config.yaml
num_hidden_layers: 9
hidden_size: 128
num_attention_heads: 4
num_key_value_heads: 1
head_dim: 32
intermediate_size: 320
vocab_size: 7470
hidden_act: "swiglu"
norm: "rmsnorm"
norm_place: "pre"
norm_eps: 1e-06
positions: "rope"
rope_theta: 78100.0
rope_fraction: 1.0
qk_norm: false
attn_scale: 0.177
bias: "none"
tie_word_embeddings: false
parallel_block: false
init: "orth"
init_std_qkv: 0.0544
init_std_o: 0.0
init_std_up: 0.0544
init_std_down: 0.0
optimizer: "muon_variant"
learning_rate: 0.00889
lr_mult_o: 3.0
beta1: 0.95
lr_head: 0.00737
max_grad_norm: 0.5
warmup_steps: 200
schedule: "wsd"
decay_fraction: 1.0
decay_shape: "linear"
final_lr_fraction: 0.05
batch_tokens: 16384
max_seq_len: 128
doc_mask: true
train_tokens: 130200000
max_steps: 7947
dataset: "wikipedia_en"
Each number is 500 + 40 x the weight over its row's rms, rounded and kept within 0 to 999. Layers, rows and columns count from 0. Numbers have three digits each. The size before them is the row's rms in percent of the matrix's.

# layer 4 MLP gate, 320x128, rms 0.208, rows 249-263, columns 0-63
101:455448531517543461502458519514478563516565513495437549522413408476553471536466515526446520432505492583530508553520539517497431505531467531529489562519497505489469480506514503496478540566509510
109:562499543529518466503488511515467484474485430494538473429493490476476459446496504487521487535450537486536471505466481533543527450522479519475537523494500529476471567599514440540437489416500535
101:558481478508477487448459524564513519478515463593470542416503406487470510493495439477442475455465488468578530530491491488460537451537547502490537574435480516496491491507506502482432522527494521
096:468543547459524482447465533468496477533544453532501519523469507506510506482478543552439495548507527432486584497616501480423490420522509483530500430476575526462542488540496520483440486451540496
102:494377434477492446483462519509529480531469544499528491440522432520537493455529496493580527545529554545546494518510441489547512501531473490479513528482538495481492475520475481567557545539467493
102:438510446480499488487493560483459519520531439502476479523531429492514479479479545489537499527513467396540533537548505455474466487529459456450563465447565567564504555521544498474491491577493502
100:539498549496478523431492536480541402428529525428463583503474473583547431520505505490564524487505559482461439492498512457530546542590516524586451492438534486460479542506552513588516499511439522
098:489540502551473475407469503512521523517465521569462555496398552522455509452523550476517451506478548506427473564489516476458534547469470462437457522486596574467482497484511476509465470580469472
103:522451510466504516486516510596525432462559445484523552516474550404473485572503489474468534473454514444546455463486577487497506496510506532525439512504518515468480490474439437486455505578502584
102:516506522508474475576510497496501487471480513473503551442455498512486468581450465523482477468488497462493422516499495511578525481466539539442495520565437530441557508493432500496531527557509472
095:443456483486438515471467507481510537530499446462520497522485452506456401458501534489412536496474516502534513548531474454586577502531550523550494529471428532498545552530578429492450522474470423
094:527527558548484549487507512542536529443561485438547475550492536517563465464503475469521478526466481443475503507568459500456470517484554477498494552508463517529541448513523495488514515444470505
099:508433500562489537519474505567488440551595470400448489522579547514456509531488478528516519484500535495516460465600437483465501568444443540514495519538548542471520517555482478564570497515562507
102:455448445476478504542426507507533578518497474539565472506438510517468455426487439460516547509451455470463548585516496474477511521460485541516460455529443518458501523540537492429528576525519433
100:509517526562533470547448519564504523505426483474504379473523543447529462499487539470504587485522462443441558453498463499520523490546498476520583514461490430489533472513529457525498483514549475
# layer 4 MLP up, 320x128, rms 0.208, rows 249-262, columns 0-63
106:523586490468464489515481493444458498473477460478499519532493509523425546439499478445509489416515480506444481533519566509482560569430457449478532488570582490502470515454478480549516469487478500
108:467528507520549473519505520487455546543449534508452502418433458541463496521567492500493483449514497536474484483494501514485512480530473495532474554424533502543504504509517529475577536498541457
092:552467424443479462496433479490558523516490501547491475452502462475509541482539479517425450420491427447533505493507468451514507485470468461514467442494541491528489442558493504500546529481461451
097:511548547522568502487465497568511492454491463515529597529496490499503442505533471520557568494468483446486505503502549495513453461511516444455546451515525551524493580479409482484446524500507529
103:569448545534520489477498588458520457492559501567497461540462464443452583473516500556469456361496533492525515515462456574497521556432520538458457500442531517540500498524596535494457498529484526
101:466530502520486478490418514417482500488498449462518537429565444491452508504475458482516552553482583535587434590530569478508495503447490543482533483474533515516550495538482529550510502514517447
109:412450480467557448554541549432424498473489462443501536484510493495554482465525498567502527542536480539531427449474515534508491451505463464488517505402500478449516571551486470447514553458478547
097:571481419558523510453458455566480438540492465556507511506465480537466452444524555507491490520575460490515451463500488512455509552506560502473577525451516558508504468532525527508502474497445434
095:542484439544505559465514600529474421496479497480494478523538489510430508569488443477465548552488479520527552457440518504444484485417480512492549441463470505508585475474484451413483566557507486
099:539574438506508525478451449494485451482522471564579569498443491502461553547530498437538432469480512480525568525492508486577492501451547495475511543508541536478501538546561468463561576524572566
093:528484538462499483476474469557454472532506535471581550455551484455525424506501501512448478439549464439516471524568481507507529456499525502514455582544502538479495602503572456507490448540509502
094:436503528473508449521439509460494548525529472471488567528512468474458476523422490506505546450490526508457491475456444595461502493513458504526527508481444517525456549516502427491471497495537498
104:543525516437496553519561439523519546514464507537499511492505539550474450468523465538519526500528527454520547498435475509518506492504530530452451504433457560475439510501499492528552560506515518
110:507476523474460526497502470537516500485510437517509498517481486405467491493380535442481498547541466452491492512510548524470531474429438501443473539522438486532541493569483502486500531521534571
# layer 4 MLP down (transposed), 320x128, rms 0.123, rows 249-262, columns 0-63
104:448533482514567475540499462550540494491526463570490528521617414419521449472577452455443522497509476475538501539546553552471486521521467578491493485436433482496528517491494513476488507495509597
110:583577563453439563550507462496415495535489453517475543478534510466519516544456527495445509503441526474516512478514554473494438563481472531530475532491466485522517446500488541398513488512505501
094:572480439489506496496484457463509490488560469522568531466520497469538510504458500515557453539512470503573448516605493414416561460486539498490411479440506490545477509500555517503433494471470502
094:485533473538478561462486475457534420516468472566478496500491475503502538488477531556528510491533494549591531460516479501565496498522492503593477491432458475514473428541467599435469443563432535
099:518528467441515410539483534512563567458452409527483553524527495545503522538510444394519455587490523459547491491535516496496505427536507435475530453475448478465529516395434528490558559455469493
098:420494435485560449478496502489430492515566401505488517519501485472500567456487479499551533552534526447553447502513504522570484432481552581561480523481557440540518631477549463541512507477449483
107:535548545514474466527468538519472548549515521497548500552489482500484479534530513451479506458490567532463508558482545468480619493560478538456452504501486454444492537574476456501519465521559499
100:468513505540506506418539468505425464470499450521540510451456542512412496488525476439533441495486552499528470549510527521458546551538562493525402544503547513512486546507438577441511503470459537
096:495475558544489485584508475595473495526516540491528540547565526472530489551469533437489488520456503456540502433486538486496453528498456535538547466467453405482535431429468391459539519479525519
095:477487457537474491486440482511473497434502479453534487501469455474416521517515481464477453476539492510514462522526497492507513497515562480527477517529418529505569595512472515521525483526477461
100:467499494497456471505493521515447434543511427502493532540549450515475546524424518487442507545534530514474501536508551562465505365566468512541465575510528520466562524461531499501497518496509460
092:530452486491458538507515502482565441517494463515490522522477575587533606511533554508531487446461435478506490484422609470478516478503505506532531474502544467496480529532565440540487470548521449
100:498596506478496494497450432497466472589514520473518477494529448470524484472487509420515490452459556446471483505493518475514529498477526514497539523450561527382415490522520455475539516519478503
105:489481544491546509544504467543469497444530490572472507472500465432520574494460421463517439543518493557517479470514561457540500473542510518615552513485488562538501470544507571506509468519530522